Weights of a small transformer language model: width 512.
Each number is 500 + 50 x the weight over its row's rms, rounded and kept within 0 to 999. Layers, rows and columns count from 0. Numbers have three digits each. The size before them is the row's rms in percent of the matrix's.

# layer 6 MLP up, 1024x512, rms 0.0216, rows 786-922, columns 0-31
094:479406562481483549493481499416517514528417561515418447506493484538420578557476512513480544449439
096:583583495536544506521475533489467426470483534451540602465546554537531493469450529568533519483492
106:512511480515542486434500541380408564446423499469399466496430489549544512411501459474467497563449
109:407511536459654501500561507483468526511463575412521505509574519551439474485438506578525526424511
099:512471506529471577488454530474494532455544459468523505638545514523470460441514488504473474490435
106:498491543471582472550435444477534483503497492524447572524452509553528519440562351591567494516531
107:493507559458449420588561503566431546523449475563526452564495468519492544499425627554477504452458
111:493553439472565517623602492555494466527580462485488491464571503548458517476429525519528434437540
091:534555540539495535518590441429488526480416425529473447556498494571393521559438443449432579417444
101:520521497618547468532491465494457450533561514470458483509481504514445480521436486573487554501446
103:518466433376560552511561467500594532435551451481490520402504474520520483602598377465547499573503
087:497493487579554422546556503626483500526492477488557458535543470507444582463424452462450469501547
101:527489584542512500491518436458434509540517521504514407556483605451492549559390474586479490437562
094:426526496444535483533541527542546394481523479496517590567517494558503528477468490437464575463546
104:478561423551450521531484485560516460511505492606524564561500436465465441602447462549471504559502
099:488452593526504500535459609495513501503534553440559523531519542489529497440533441530468474456544
097:536426507482418495516481406542481567412462543467467473570539463495466505613565513548534517519490
098:562512502537433437543552439503419379489409527536574500389534546554448459549514536497522530446479
092:502454535399480524448499529549516549569476482488462481523462459444455538489579511449396495422493
097:498511527470514523485436501557532461461621561553528519546507465519491439447482487551451460551512
106:515540365438543533445502534464599497514556492475518478554558544517506520491482400475530471522534
096:601509550433446563495468634580537567492555520509379514538515499543488526398500562484428511512507
090:562518514494507525462501408588535476528570479495433477459494619568514516484513456477471432464499
092:558463527447586474584473573502447513494393542548556489488579504501473465484535493593576456526512
098:576445506473535486649513525484472574497534595532512558500546506503483444523434467503466608517518
104:514473522526441523456557511370554460495498494529501524439485522532486473522485598438472553492441
109:501528492404459493481503488466470433484479561522483515509552484602512444566543553524449408511390
092:515542485602446411550511477439587523496567545558518502524544525494577485503430538476501592455483
086:526517468575552538506519498488445510560459488428441446494454537470466417470534399555516535638424
093:545513563431451495549533457469496590370480441485526561542630487508460483454494493496519454492535
094:483493532500538529446495520453498460578485444491494521444462572567464499493447518502512479513334
097:484541494539395457508517485578566460540519582479546497551616506531581464493391539484478514501537
086:589510554515492517466555494560433532514470434431490598484518558536557449479515462512425400486537
110:551549419525433481376473475475475473508537464474526502473590514507526480462402451594521477533476
090:508488438490454553538492488468557470408443457460465476508492489454516436555562582529449481407516
090:419574497432481435474451560428496484421519516511559483512439503477537536422503548507507470531550
091:504543443415522455545491511442502463509535591516465544445506538494482488431431474539600417513499
098:546438604520404487382473554474422475431568403534527501598478518437420593408521605477572521488464
129:377531519475559465541502576458486438523562456440474537528536568503478556543465409542541483436504
114:556526475442482578424515629478486514519511486498475496619552408469512545423447544474428431502523
106:495555571481582486521462510463488542474520455424498447476625546484514449487521472604527469513534
097:479467483483551553431490585395493501508587408543438497490460470542481546428587431511514537437542
103:557548472504551595509588551459408580461598467393488508438502529469495528411428426487445483432531
096:527517507441377474602472452541473522568543607583490442530511539462445469504490453481477421513550
089:554532566494565539470534440519604498555514459429484373516534515481480523496545427538437524503476
106:593437587563457509449534495432424537457558400474431514533612575452454519437498584438521477497481
093:470416481533600511454435504389499546486551491593506546366464386496507456416477504509521501494537
101:484503521467561517454556548482504554508486500460493588597467538528500471418473493543477574508538
094:553526481612507427479511520470452463440487527567551536548611462544511515537513526579474502502499
092:383500471488515540625474506493545525495440470499514538509492632489522423520537460564447470510557
090:407541560449475498509509460531523521536535439511493481579482550465489486542461545513487573436542
110:507561540564497420488459467476457549535520553553478504524486530458598455508428438507552504527482
106:467489497534447569483566438496457504473519573524514537516515485573489445506389478451468532452444
110:531587545572471578518589513505527402512477526513554505544503508594499508482473515416521520518488
103:401542557536527518493440542595542518537467523503585477572575556456509445648550445533513531485506
108:584451511523473467467459536503557439560478504468389487575522487473592505520526516478489426614532
099:412478396594486484505534521516491494494453503463501485439496544515563469561604451370448579525444
098:513503560512451513437502470457475444447501518547483594497503514499548493430506442517411550414461
104:464489505517424467391527449528490466524511569524431499509531483463556443607456543433457522508457
109:455521451550536507474557561414564448511562478518506488515534491452537495524601467414417555434486
109:496410486534514590434459466431537540544475489496532541501532613575523506564546480492509554536502
104:554469512442389482440492482594418503501448516585583459408515478533502550504534526485475453488509
112:534479520465466558520474480510531487513559524448528493496460548484539552374489471474542490431501
089:492442429420467509483511544513586517465495449418502367549410510494479569477486547518448483472528
091:522509495505478536450472405550551464457423629502477452428435501488538475503571504481495560558484
110:498553554501561528587532520452433462524538531487547503500534524502507520451557518506502512464637
103:480516464494534475536520450533568512551459444523466566483456503516498490437496508564526538515408
103:421475533568478466525379452433453500529519623538418514428533572503580455522542568503582504528516
091:488540490516344472495500559407466459413504487536465511496497437600505523564454552565493465417489
098:523533384482454465462486447526564476482500553483420451457533528484585481540486463494539598511484
103:470569516539524551549594495521523468504447538459533476589492476379523562592522453594459601473517
102:539560542414532460499483468464536619403550525498538527477445451468528400440520503484555395515493
097:417485486411537480476550530547443481525508523521468457586484573446461479428566528493428500462460
095:526501484442538568420445518474541413554563454472504546441459489584589501482481480514512450527504
116:544534483595478488522558504478513424457511551503572561466487440405487443388550474486448526542479
087:453520582451562488399485526534489481453508459427525430486499422476530473489579600550504559463550
094:380450526519478455486466466507476501513527486454385441515499495448466564416522465506504532451442
087:506502481467411536494477440476537476526537432500474513526407461422557534550557491483502504328528
109:521450517602514525420468457550505520451424527582514521539444556468503547486547450482514609511511
101:571490533446499472482475436461524575403471493487487431457493538473516498545518504544524391512430
096:505511469504473425497498535467429429542475568504527480488516484430542577447436517534509466515479
090:504423604540617484605514442489530479553612546578512533586534427447416514416462406540534529544471
105:506464574491488532548459435521398512506536572553508459513514490602519433526447423498499533514504
094:430477519553599603591493546602506466496460500560543546401519512547497559524591458476445538481562
109:457562431523390537442562530438478530472543510504512492538446399437416401492440445440391450491504
098:565517376557476499433472563445527442412586467462449534399501531508575457437576521481515514517516
119:534504445463515464524567549492460475426500565415602516492511499505558463552479519433529529578467
094:484484504516473499518482439557483536485458459497388549435495486585478446502548630489486393456552
093:497502537507490456536515397636528431478449534497530507513600481529414566458467431455486573486519
101:464416450540505417454493561476549438479566536498549464462601481500494481504456536470438439581497
097:531492508504578518582534496465622538495466429461443514539426437451536454519592566486545598540452
094:506500478526442577481435486411495476517523480458449407495463521481478608543599528473470569460552
091:555525476618615541517468460505429389462523516542529557536504488623425450470488412464546510598519
102:572476567544455596450553438485465519612586559521417497514536583537499451408549443519484554452515
097:455446539534452460515511503528476561546537459523563450397511535485452564559461524551508541515556
109:452479506484503501520452514603527447557461495435407548462436605568469440497513541433428540570422
114:521534396534406478424487505440503458539520506515478582509508500519499451557530531490505426553491
093:512562500546531547510524406491565495494514487468492488519465563497359430480520415499495455544488
084:544429498503432550476455480523494568471467501448415478435569491498455397468459509507568508450497
119:439539503480553505511465547537528490533461517480525473566409414509510542482559458546383548436535
089:457499499405545476441514470612462481545427451514445480572458502512525538488564510462502494407490
085:458430584467408446507476536477495492471511539459532446407459534536502475549496577439491440506563
090:422546449475459488471444563530477567451433487578636530536463534504456417533492485517489540503470
087:525432546461566410560504545519535506570482487537526491537510494396430571542504530410472511497524
097:392518509459516435414518506471523460455523572486433485473495511556552492433437539559482589467499
099:427502497591472530428566520389556450510460518569406586504474476404473491434512525530463430441484
091:530533461469470476504523530551502479545510540517527441380469494507500440483431487434577516526573
096:485589476561600483502447409531432569500453532538477510579491527525442523512523532561501468475417
098:470432540551455513436540449466540498525500487486540507477532439512442500562486606494559543535452
087:521460532491618601469426624485516524494461464416562499475509527544411489502507492476504451553509
105:453405477554571535451493491497610486512512601502511566443448517563609458609489474569434509463529
109:566568533446543514458499544512481411450457501476531464589486554494452445476496531408466501551561
088:550512498468501527541586440526522507488445508530469544447413406490456571587590506419480438455509
091:528587516488557436445508510536576549539500474493527497450548519447468471474558477468431442386462
095:499524481553507615439508587551556522462495420465438456434534493412485560465423439511494488517524
102:497449550496489574605527434546437487501497510514447502496553469452464524519523480550513443472553
104:412456510379470535517515409489482506554566419522540550519493532603545520548481543587517481568630
110:461416468474455480451457538449524513507590499497507520484534526515453512529577498532520428512549
102:495550405588555570549521409490612488470489575574504505454417510531518504445439436472382472482507
109:474454499481588516499491520489457494462548469497464620404489540491637519361490524435516518474445
108:439415483450419560440481501544522559517562529494429431523430568502536550509504559527494541521561
109:499476595499483495552510523535533510514428456464501436544545575517413530498526551488565595479475
099:507465401508538490486526507499514451499427430534525515544498429495514454564425507512477494502444
099:497427589433460543446570434559543471524486491452455485504482543487508553549556504548474502525470
100:556459498528443501513510623395457454532489553473495608522458562557531537385497492436447508527516
107:490490546428408525443543434510545553491533416487415503521420508538497502567594487543503557538502
092:495434583505426462497546452548438477524440549503500486477534497525471463502505604611493432465553
111:511580554487467514496520521491495532567475521507400512584489486537457570483546523524495450556532
112:448504447522506527584462471549564473555515556569616491580469544512430433625427430579520483562532
092:397649515492450561471420509456523478544396576499498531507500496554519465563439445437423476538435
099:492420489434427459454565590474462526489593444530544540473545565498608468454474461526515525436613
083:504500501501550536557429520481419487452495591551511492359556576582592418556481465530501512550426
113:499533493477522527426406543492486457450470424378494534442570553474470525606471489453523503436513
101:544429549598584452467444432456549493485439486560547515463503479490524432512525546462541478488404
103:413510579490495446530438453551502408488435491583514519471456536483495546635594499497495544440501
094:530448448478548562474429611372513560574502535533482475444458540542482434535533509519481435526400
101:533554493597560481523473623540562469459532452482544513478526522496443627417473494477557448489446
# layer 6 MLP down (transposed), 1024x512, rms 0.0198, rows 786-922, columns 0-31
098:481441421478441541517591506477347552456493441592471422485444509497392542482557469476559522488505
103:597525492621504583458495460506478410435502500489543506498599606558551403462477466480638555415482
105:478539458504475398596590448515453562434496465486505536512499516516421480535524507471574554437461
103:415425492470446545517479530595504515462588501537477486564569588498490468508417401554454470457571
099:431505477454469496497499548592491592513564414568520439558503424451519439462483430480544540486502
109:478464525503493574566447495518474516511444575383453522452499486644564537486512515435578450492549
108:509474557452531484458576454466507476381510532419501452515556493551586536508525391435418635501436
113:399464531454535406558553514514408546490568541495531442456482570407452581444503475537500425430487
094:514518471530585558472417592403543503598450495533394428586472539497474567570505514449531495478551
107:441430455524535540428493348481542493512477503580497469482608463447479412529434555505517559493531
107:486366508546433516516545444419496423491424532508535457517482477486477515518588561501557426454494
072:523463477494611551586519552522524527486474454486505467422430489438452535431488508496387439412517
104:586405523486489447422475462497503447491522486551479475537460550528578519521525462557513538531480
098:472499538493551498565522423417541443471497494388504425469463514465454525444532532450563415415478
099:497517525500453464451528480507478492546518401597450534448554545519565508529465438492504526546483
096:553462483441467410548460614594453431465388501444479507430527499442494468485464532412553484499541
100:449523526492501365529523507537499560490527502486492435474497532519569653362531480501496480454471
099:445494483510497472461514451441603598516556526476515480525429383558474538493501472571498471583512
098:469524494422512465470471411570630638615499536481496434558470442441597464551509529479490532489526
096:586517547577560604483512403478483461582530554532542585483449481532538422482499424505471449575483
111:426498454471474485424541434455572430473561495515536569542461380564482610470456495461415408546531
101:526545559503468500441519590544529479525429522605507471581501441478517557512464538491463422454456
086:526435481489526486485534510454423513519442509529473486459510537588463472587472477498511488599550
082:564485571532577459560613564525494470480470564465565482485498558593568501514446463485535397441505
103:432498519575476467495502382535532460464543488518560552405516435533511485610588502508454532434552
109:583550376542400461488609489436505507447543507516483458437561550471550566495451470488519484463501
102:417548460568390461552482532447568515531500551469488499493411496389514502436474592388423563448477
084:548551533505459497549473468445527523470573541457507549452535537500483554396423515460534452405519
085:463449462551562544544586591471525433481504527575529532498518479540559463534452413507507422491515
096:488514448467484430485478512480465535520602440530548519462560470479576504386425384553528553572599
096:550535445493452534499512465441474540586500455544508561545410451431424428524464537531446466570502
097:580494537487474543501518432478532433538389585499473454533535506516559359475495531551546553418508
079:471544462432572481564447526545483519513463538435438515527540508542494499582516576468416595547527
110:463549512470561550536520596466516424501510488487462499476520573419542520528527415433499423578487
087:524543493620565461534450462547508398487482584531497526479426477555616479533487493455470558400482
084:401485475510554414466570475470533412441503498494406640587557564543494479473408425521472497406533
084:472513449494550515571529394398533576525478552516564490485452438518417547524529481402534454563421
099:450382472513428511560456494548486594494421457593574461525421599559480548592531461475513562494452
119:441487463546563558568558536537501507370481507471513529513601546496403546548441423474491524453497
115:524496485514468466451473415528435387574388515516518467597490544501503451567502411549500526483475
103:470475547468483471551370457568572528462501544482528465532508494466487426530432531554471536543514
097:448574548557535502530443513483541525459425654413528504522493580536511480504484434452502488524429
111:517476501483506494563430559576532490591583476602513525519586454450507467556557458471539528553541
100:522532503466525480585538491514558622530586427594489468499574402388430524465478549562407498502489
092:461503466431567544441430520451586508530482449486487503572477451443537488514526477483437505533488
102:519539378505527481562428474453542526459480504554521542474433501459466450501502519463517609427543
096:437498427447455477415540519514515456405474467453482541497449529434454549451476514612453418460564
101:535501437502543460489545568364558431414467478475452528588502485456447563537501541490496493429533
100:465460546463512507476622483561503443456521533521521575468588421477504502478476471510477517538519
094:529584430516549492528525570501483468453475476414549527452435537509522554435507470531474443489435
085:584508522452473444463663533540410519509495459440472504475431512487491529501463451499544502475552
117:432472521518501524503449430583481522521549426548511517426574445545586429549516500513545473585473
111:432496565466518477520474467542523520520422551443507513571502410440490441537497589377472542476519
114:501542510535508536431450550531424364485460444522476489545519514519501470450425546465487422550408
102:580516431507505554498569539512522486476476538426472525475495440545536526475466455475412401416524
112:505522479486475532406595482517530443513446434541516527491411550418506572514479486447541507626595
102:463469584491443522567469450500515592527469534537432452522512622447450578439538444585403385494505
099:559469588497535475536467494470477468530512499455578496548466480454486496444431561497482488453550
107:463525501490545472438524387522525462585549486457553523474451388588489517524474367544575573540594
111:514502403490423381533414529424463582535412489585513546534546516460612452508530438517480500457440
110:520554485498532573579449385598536559512413573465532438460467563509550458494465547426472536565578
106:569526481507430480511515476463434468450510544585505440507495544432512516463425542496442441489495
114:498537560413520525501473550555559556590433481527447547549462470504585542563433477432499472479556
086:450482524459416385509506490511533442420568474465425350525435436426416639546474585510498531425460
094:497479475512498489537431453431558424480551482453540573526369536434606491481498478446529560396581
113:513466495570445474521520459500508383481507532510570498427427541459459446455521486518526537534505
105:409502565489472536595569494524445488574518368448427537545490527465484583432451413501509499443449
108:510506588511548488507551396511474542518489419622441498551538446483526464478536487558460529619495
085:501551545450480506418400594497495401522472459470446470574566516597386515523509546549505493499524
096:492484491521383548423489460563580456504491519537445468604577493501525533493593548496451574538432
105:409468593525488465447497578470440479478566558532530460492478457513559551470600576471425477389483
106:507510488524538508485580546504499427567400493585426543538520564486372587477501450469448491557536
105:431527553540505474493493605469536561486510515454485540556389537404479483434524550513504534502453
097:490495508451562599502437430541501434485487466442581463546420556527601434468496492540543530594554
114:494520437649573415440531546484484481521545496556490576474487536495504535444567507524489582442471
094:478557472510552474499531454496546510553580387542488544496519472517490525588436583413578597427480
093:550536455481534463441428538598523576482509538509481585554492484510495519509509507523459507510595
083:437472516516497502503532489491514451509544475503441553465517483504452526567531526478513608462536
109:514489553466493540456630488564467457469425528514504482475459566468557548436470500452489526490531
097:496506465557526500429434455420563489508552492467560513525522379526525543556586496484460504476437
098:493521401494488569541583491597430541551505418543444532651511578441505475529496511547494527498452
086:482569476515493526515520521523463449534601467506484514412516517569459466442519528574573416413505
103:528557500389517550518433484436439545435468510498460531502499449538515414459459412463557434563606
096:517505484507509547551502564461441371487564561552512511500529610481394491562485409496414529513578
108:456553386519486525442497543454516439478434507525454509494463543438386555473441430529459541480587
098:440431437469492419526535454528457544561418525493521494500363462494457471483474570493529443513465
120:557565511415598529529455537537508503464554543467494520545560538552566365504522499449514546504608
086:440573539486526453478479527530568525432537538537536502465490505430588493375430442556598390412523
088:534432468421450604523523481543548581446513512456413435448534546503448448477442410462546507426552
102:447463504496524470506469470500578476503507458552478549544535503514592506479512514461443486489533
093:493482458497498589511509616477514487487482457522543499533476466404478473441344482513549459447509
091:509526511478462520558535485608491524546518454475440514439572527469534492484466602476622450570549
095:457478490552570454530530469507495406525467555456479571517522551573505419443501459477572480515496
102:421435573407485491553518443479504552633575521491467530525505531559530502459544516562444418503546
089:541425570503553439461499471498536448487482471445498566503548552499525534457539446473480451452532
109:635495389532544587430560453519541488544478430515463527482461511530605471489432488510453522520407
112:446480600563518377493525463429456535520470547562576430436470416421441507431552591461491493530495
094:484481516434495477565447510576521551362471402470548543505484502494522488472548411540497604536533
076:489484497568522548533586501508567430475502486450460474424485498508503495435500476455565476437516
095:493436518541424452420485462433509528525578432516505468542596524461471554543548552506446489471481
082:420555532522508552533518552521482438534497471454458536485455499442512530503510521416499541405537
080:524494517497474425489478538473562541486511511508530531535525581529564563498549484469486380555489
083:524532485514578462515511602556482425490555533462544477524469527506511450410503513474550443440551
073:527462511515552589514552475564498447401528456488525462559529495503460447534430448436463465509503
102:423442551431474429505472481532512447529558563417465573413596544519481502397458534506435483468444
101:505513508551590494472585472522437466502476575550502591411468547457453474536447432475602473527556
099:571461465558460513476489471527548555492496497554547501517520512464512443502556449577512501624577
101:492444467439475494499476471534473492509471445479461454472484519604492511548498503561524460474502
100:477419525423497508512540412585525462483506536549567449493495513544452419552504542460527450545555
075:541447580438399523420502496506429482520451488519473491575436505523418556515526519562549566463448
101:538425492585453506451539466461466489529475514473471473413480543468489564542542530539468539390458
102:419478451489551384498501513389564485474477571396519477486452448488486536498545583519520464462497
093:520500473487526460515601534448523416475436545426472525552499391566458501525542536502499456413517
087:555519511439449535507465495598377507438476576527490520464456549527534551457491492481473563404476
094:532518364518467545516478495443467521510526550527471545474476521530538465423517560556550488469439
101:547477557497533492529515505511492367453419584491440556537510510589537476534517536501547598531549
107:474492537292461484544441561518448558566541408458483550529634561427502534459512550512521484511541
113:423544420481551502435469379518510554497541562550442478437496405557592430531552502512414502489561
102:439491489544449492371496452512429465580509524395507554433522485486459463303572416458450515534519
111:518493487505443509554566428539470555512542461559588443499446490536479506500516429434511553575571
111:573430462507547467507524509429551453538520478415580524464508465542479429577415615505422504545477
109:579614450520492540447463466490504414564484567488488542475481427529492503504495542505445453552408
103:519560512479347402506496536513543421447530566425413481460476524435453546500558586569458532500454
108:512530427493478470485512551510582432538426626372522451535493456487467509499456555450466532376407
102:522598427477482484488453485508529537492508507523485500560507559462446516532502467448413450465474
108:481559428539599563582486508618567514548521568483422509469479527596558491562412401518582553559530
093:514463489380521457534488483567535554534505578459535417521420491514439529491528479557458617512424
115:519529511520541474456457449464398510524519497535501465381523474554559455497492494529564443514555
114:561485508458525539492513473514512527528562323562442529487568469526519455481517479475596522552502
091:468494443571551489552497480456471508490361423529523441425436499514515459476518468474550596514575
101:447478529467519484410510537459501401428564514530371462482433534568509452557468458499490445531427
080:530519509578579470563496556512534436511470508467457534415455537508551443444431512521587506596484
119:558568465523499594527535430487369570505422500446567427468549436487479502491430432401504563541539
108:636426482468474570433523482552502432470497512505525508461473433469469490493533512529558542499497
093:496567460511529555430500409410493441486462496452542546491563503495535436498594423507417423496472
093:519507452483565470468517477559447448443566535498518577538496513429555485519443384487478469468486
101:628505513547477493499442536581559402470557597448550485552459515564533575484381475393513476545505
# layer 6 MLP gate, 1024x512, rms 0.0226, rows 787-923, columns 0-31
104:521486465428501502557492551485525508428575447507569507552506531437559460529565508497516539465541
107:571499440549500586536496541452512535348406487533501542475575544483521515544532546559457535510483
121:539563533655520441452541538449464502455457542531498571474476459381542467470422565475468539433411
093:493518479510575467495449509539467473528480509550454447401497496534526515437509440426531465499543
105:471470465442603512414475567438497525525528518488479519426524493556512544449415508550491505464641
103:512602491527390397478500452481422526536497530530510482501456420544559476474466568559572456555497
109:592590481484437521515460479533493514526520579512486522434470497496450349499491478384438547496446
101:568532513518463545536484521495405495524567503539478528390525521525505415492542435562566556625429
101:541481540496571467487403547420496490541574531507487492467505509442535482465423384468540559478506
106:560567447526466559436436533490547526548530507448429509402540473480539422483468516532506515553507
081:475448417541415471412412601446508462428492491592430558521468518505515446477486602483477480418545
104:508560485544517452413376434406523538497544556465491478540488505587553475483473403508516435509388
091:466470519479486595428494508550524544399463478500488599570479457458472479562435499561486470461506
093:501496518499486490464529545458424515490564566533471475357491537538562546472534505441489586519523
106:571521550595541482461426555415456459494419453467442457502541624491477452461576529507573495484440
098:495463453548391564524512539422480494575426547559531535487527514570526514469491477498462550522496
095:572422505568537488453464508547492513471489457481466500594462519501458553416450546529486430504467
088:510454509542489601549484556489423473430564483553526546443574499533464455446498474499537464559455
098:569447504438541587521513559482494524381559543479447485507581433402463524497521569499497493514526
111:488536561603526505567591490465388481418388540506545521525556499472513575596555498484491529505504
101:560512496493382616546476482529512442435618459457457491452524551609542565446457462506455586518475
087:452505550433484471534547567561485499460520439496452502522514540569448459401513533430428402504517
082:525524464509554497570570507508520452432587493481593498533506485497430477461526532476481418529520
100:466556551544554483421544505492521514413539548499470487513501468510482480640500508569462441451483
109:539541498481442551424506555455403489554499432637449584549450472497517477470455468493565517537575
099:446523566554429404521509457537496485549439552594525525560498515438544586468507522568462514443458
082:459530534431467489549431486523506509457416499617518498527570528469530503549461490470495491522550
094:438438490450454447517545616440483491436488536515586552482505480488544448484514526508531439512535
090:424447441575499551475503409484452442548539512523539476428411567565535420510470525572496476498472
091:460421441532459484520502468344506484521452533452522437530512497552491530435465501465497450484531
096:440549559584488501448485531461501475424484620452468594477473427499444518428475545523510508542550
087:495449503483546508500474566473414506502554445536557486486599507470506458516468544468556435518519
120:499557487413456518477596565457488539411542558528491554480522512492554526447589549488496534513499
087:495529452532575495511490535532535391439573475455538440558522450527466495435515400471526545518428
087:583530491560437489473493448498512529429552419510594402463589506440473560499515579580432530507570
087:499449541544556490548564429564452509440481501548488542510528409464525570587475434503511450503495
097:447477510501535440455491559527489469455437543581582562505499471498513500442444440500555510500446
135:549492465580454443430501428520488605452437557584615598470466490509520364450490560539508519567414
125:466482560433430527490509520501543554439542535486425550523466469482520472393444516485488478526491
108:541511560559463551480511476580475530515482592544494470515430517459466459578420504536447601434525
093:567531556479473516530572512550352465495543440535488580424515487482453498489429548476603540508490
110:551415519467502502462428566478515528516523576495528539419602498465563498487537521524461501595497
092:532508552580449415462499557463437474545648424451524489459605470495469487411505473543521506488426
087:527519508513539463500485427483416475422587469502468576452557500476450485430530408491578514568416
094:502454539510402461427604488482437505492516486551380547559615553433428518463611514466504489510492
091:493390436532459515510468511497434503539566461528482514427496502468616505455505487542603444549481
094:574495505402465492425563541573511526408595416509508589499499502423576475460449480574453464475488
105:538442530480519562584520470505490547516595457508492483462508524509494435448496541424580522554531
089:518557543581541492552500463389546519386503578506467534473479509510485466478471493537501470450473
086:464571534574638556473484530475493488454501449449484408552638510496501515449525528500447530430519
100:498453473495455530486523486474459473431540451468511514448561460516495479495582467460546521544429
105:508429506441460532475486617492542554545541517457505512600511464529541458526524482459453535511538
122:458510427517579516437452465485448504516434440490452457542520534527563447534602452536426463562516
096:497548495512524418438391495539556579509535508526456510543580614527504503525465435569500514489607
120:510509456442520569393496393496395453408513466470544474465552535585560519566471497516547591500530
103:530567471558484538495468549459469638465449474538475423429433505446427548451438564434570503489442
101:487468479481471599525453515472392518497455518481499423484479634511497426407429508440548441518482
109:516410504514580528533410528383520590522512486520564400474542505560497501521546545532624507528469
116:494394470478512521507441594408533548388521457564442492553556539467463542539577550459485433522515
107:490475485506508443462486466463461424504535571502522455453520539475631496418498567522478485435498
098:559433548465601614471508568428525504483485478485523389449517498539512467468551464480461468528521
115:532442532449528558535490564481477476485534454599547538498474586538494435523582420567514513457589
112:556487458507507563510540487508429497458472458506563529446541506471468499504396514504521547573477
094:472506506502529531443477403588516552454461556483474452416502540546486478488565492475533490622437
115:456489514452481557423535546482511550443533470511424523430453503464557478529539529470492529513522
097:431538446534485515443467468505532549552469484492514529470512578503442449490446497517509484495512
093:564556488500487541476519483469539514468511428550585503533528436518512526472473508516486527564506
088:568469499512494501543458497566510499499442518477533513447438549489530470451562622478579524499494
091:565487552540582578491457487482451454445520478461492543488514500540522423538502467454473525526521
118:574566454498501555390463438559431515462465497570526512483540556586581413469454496495516427521510
102:406475516500508568577510523502426547614504472466533583499510553465420518582476477447543581534546
095:535415460445485459494472479473402533506479551551498451586581515520445424485514493502434468479479
096:550533490418593632484516508571463440528472378479571443504508613551563505476501473528499566509523
123:471543517526567495434420536473505509460441455638561503486466581523462437482453490440505541509475
090:509545394523532485512538551522523560440519506489557530514507572537583530435515417487477521575454
086:540521436523579446511510519480454465407571452446525448483500500516508506478507504451500456422425
081:564469488471514510544437525509567462468542566462599519479584457469487467446461426546420487527531
113:579438508582472583513530485469416458499487497489420460459530599490514483443535470477539478568545
103:519497512548493471541536493464381550499451551589575484503524432440511451536426477540591586525498
096:557516437444672494469456487497457479464492497492626515430510581530455462564473387420537501573501
087:553472609459509439553512443458549481493516504504505568518474474483415390521525586514462431491492
108:505481444566496604461431497412474467510502444505535586382502509491537467503525512454590470554414
090:419472493563566538505549526435468482451558498457438519498525490591399615433492512440528490510509
112:526431459481516593468559495542533577472491497539581512548417465426532474460438460500506485590576
099:441564553545542589530480524429549521559504515448391549496499404388554505479457622586481517481439
128:561484463485537559407437530512386491455406505461564520485447468552501415494400527501492531572512
089:558502478526532552569569487483486459491482541557429476494606470603466512522517378548554580603600
098:577558467506499505466381513542510515463497525455392520564487497572546426492477490469523479464529
104:564494488528509495457447480446478473499487524467523562532528520508562368461537380549484542599506
092:552422546505442519499482519534483534489472448528576494482551452527437575473552494378502495544542
085:500420434499508473465530593557613507501431459577476561495372404496478513515470438388448483479563
097:487487510544548499602527548463463418484446510474497556473581643588538495456547501432503464543424
117:467404613522530521451498527476564548530455540561414506480566581572504474451591504471495487449475
100:465557464540500496511456556457491497436500562536449677533472500563607521442532520489513527512411
108:562489491504497449538427486498561548464444540499477487467533531428509502499530525573545465509596
119:492549542493531478511459548507494468440383620477473571521506504440534514485459537489449533452469
091:443384548475552546529512504554464526433627463504412523533651494488493544484472434506446462452558
080:466460465507554468572549507563435471449520572510561531418491538541530509508463422419498491524444
152:504471514569420477448498448468433519511552441578507497490590564502482437522462496480574509594470
084:484476485452544491532537481539518492457477506421552516570597528524498449525477496503459525610522
081:536429482500441506534622468519498504463570615467484547443620545489556528446558371541455441509554
086:529544460508567498508500541418461459490510457472515591522558571572505415465489457537516501525438
083:472503522522503498458488536473508515497417560539510609459532430576548446470474498490527502486452
100:543587463468433505445516490502505499376542475563481571560470523487544507495495535507482662534486
096:404566501470547535483527529471519513506523365498513487497523479474523544448471487464546409515490
090:529446509527501527504458446448439516459484399489529536486553528499484523503545499516499516505437
099:490558569597582540541403395476435531477471611529517570513508564434471446497417515456574521522415
101:445497481472490517522432548564486579480500601554568525509531554528508460545493490520504438561609
080:516504447583588524482505520419556542501565478501465544442567508445516424490446467562504496474511
106:541453514542470499526361545439532512481509561571506552451543491556527485573530566496460471552431
092:523578433491494537467440498564434451376545431477469502570560568491494477417529477391446488576527
095:460469549438455560528492413527494494459524500586447616446510460527540510506518498410507459560445
085:484541453551560431525527468484516479460486538457439536451564580442461508504503469548425516547428
092:514514409504511552500478531453498472426474454364473492432456502503537543477542529451459463562561
105:509522500615463607505483571496525528538471489517570548462521489526558462467363638514497502533470
103:490506470394593560553488498500508500527529486424403534455523519542534507509520484531547454573532
112:474432544586538539434500541547453477541459513608508558580512503427546409503500476504520594509511
130:539459469485463564485551544528456457496457504505565535501524599508462443574504471490529529591484
096:534556480553503579517521404552467548455404523551599446531494515513444394600499457433495475554487
107:565487484471491503567524451547507443470479496542466586500568462557473448447460521467506529565566
112:384449597430500439561506561483525542432483415531514516577475578535447601436509454467609582492520
113:511391572421515524505561429461507535490549468534496575428542524513536506538583568512542503548475
096:531382579478488562501519370520497492464555451532488532487498531450532450553545463578568476557522
097:495456478489486526535507382573535429525559485489459514530559527482531485429544413621449535498481
104:515443519516506467415419462448528504441459432467499555537440564501547496533445514489467405433502
088:569524469587463476515465608426432501538490497569537579449504531557543472507519460523462486492510
129:535506483544449474481426560434572467529448575518507483410496497370398462477451555398463511503533
099:585508474535468510514538467475422489469627444501436568394558443501576572412516582451527602575493
092:444559413554544507517522538532443462537479463571525558467466512494541528513402417404514500581440
096:524442461406490527503524538469442465517461475484447535515433546468562513418554578508602555528489
092:583531531554451549542471449449448472473575419481432622527508455457452452378358505486598426557487
113:551486531510539534503487530495455511383456451418509566461553557559485443551548466501521553500522
101:412520501496478561460478451404507531487525509491542477545471508474462485436508580440507472542493
117:508482507516505528453486526461448519436492462530439450480507602535493495592541520485527483512520
094:551432474547414460445593523645454524487506480477535550471544490498536395496491394548462475515488
104:589527433645617530414512578501484497495460329516415528490470478485558575415475421525590482457413
104:585586547440484476517511565464506543556481523420417500507521551434498536507502502471453547480451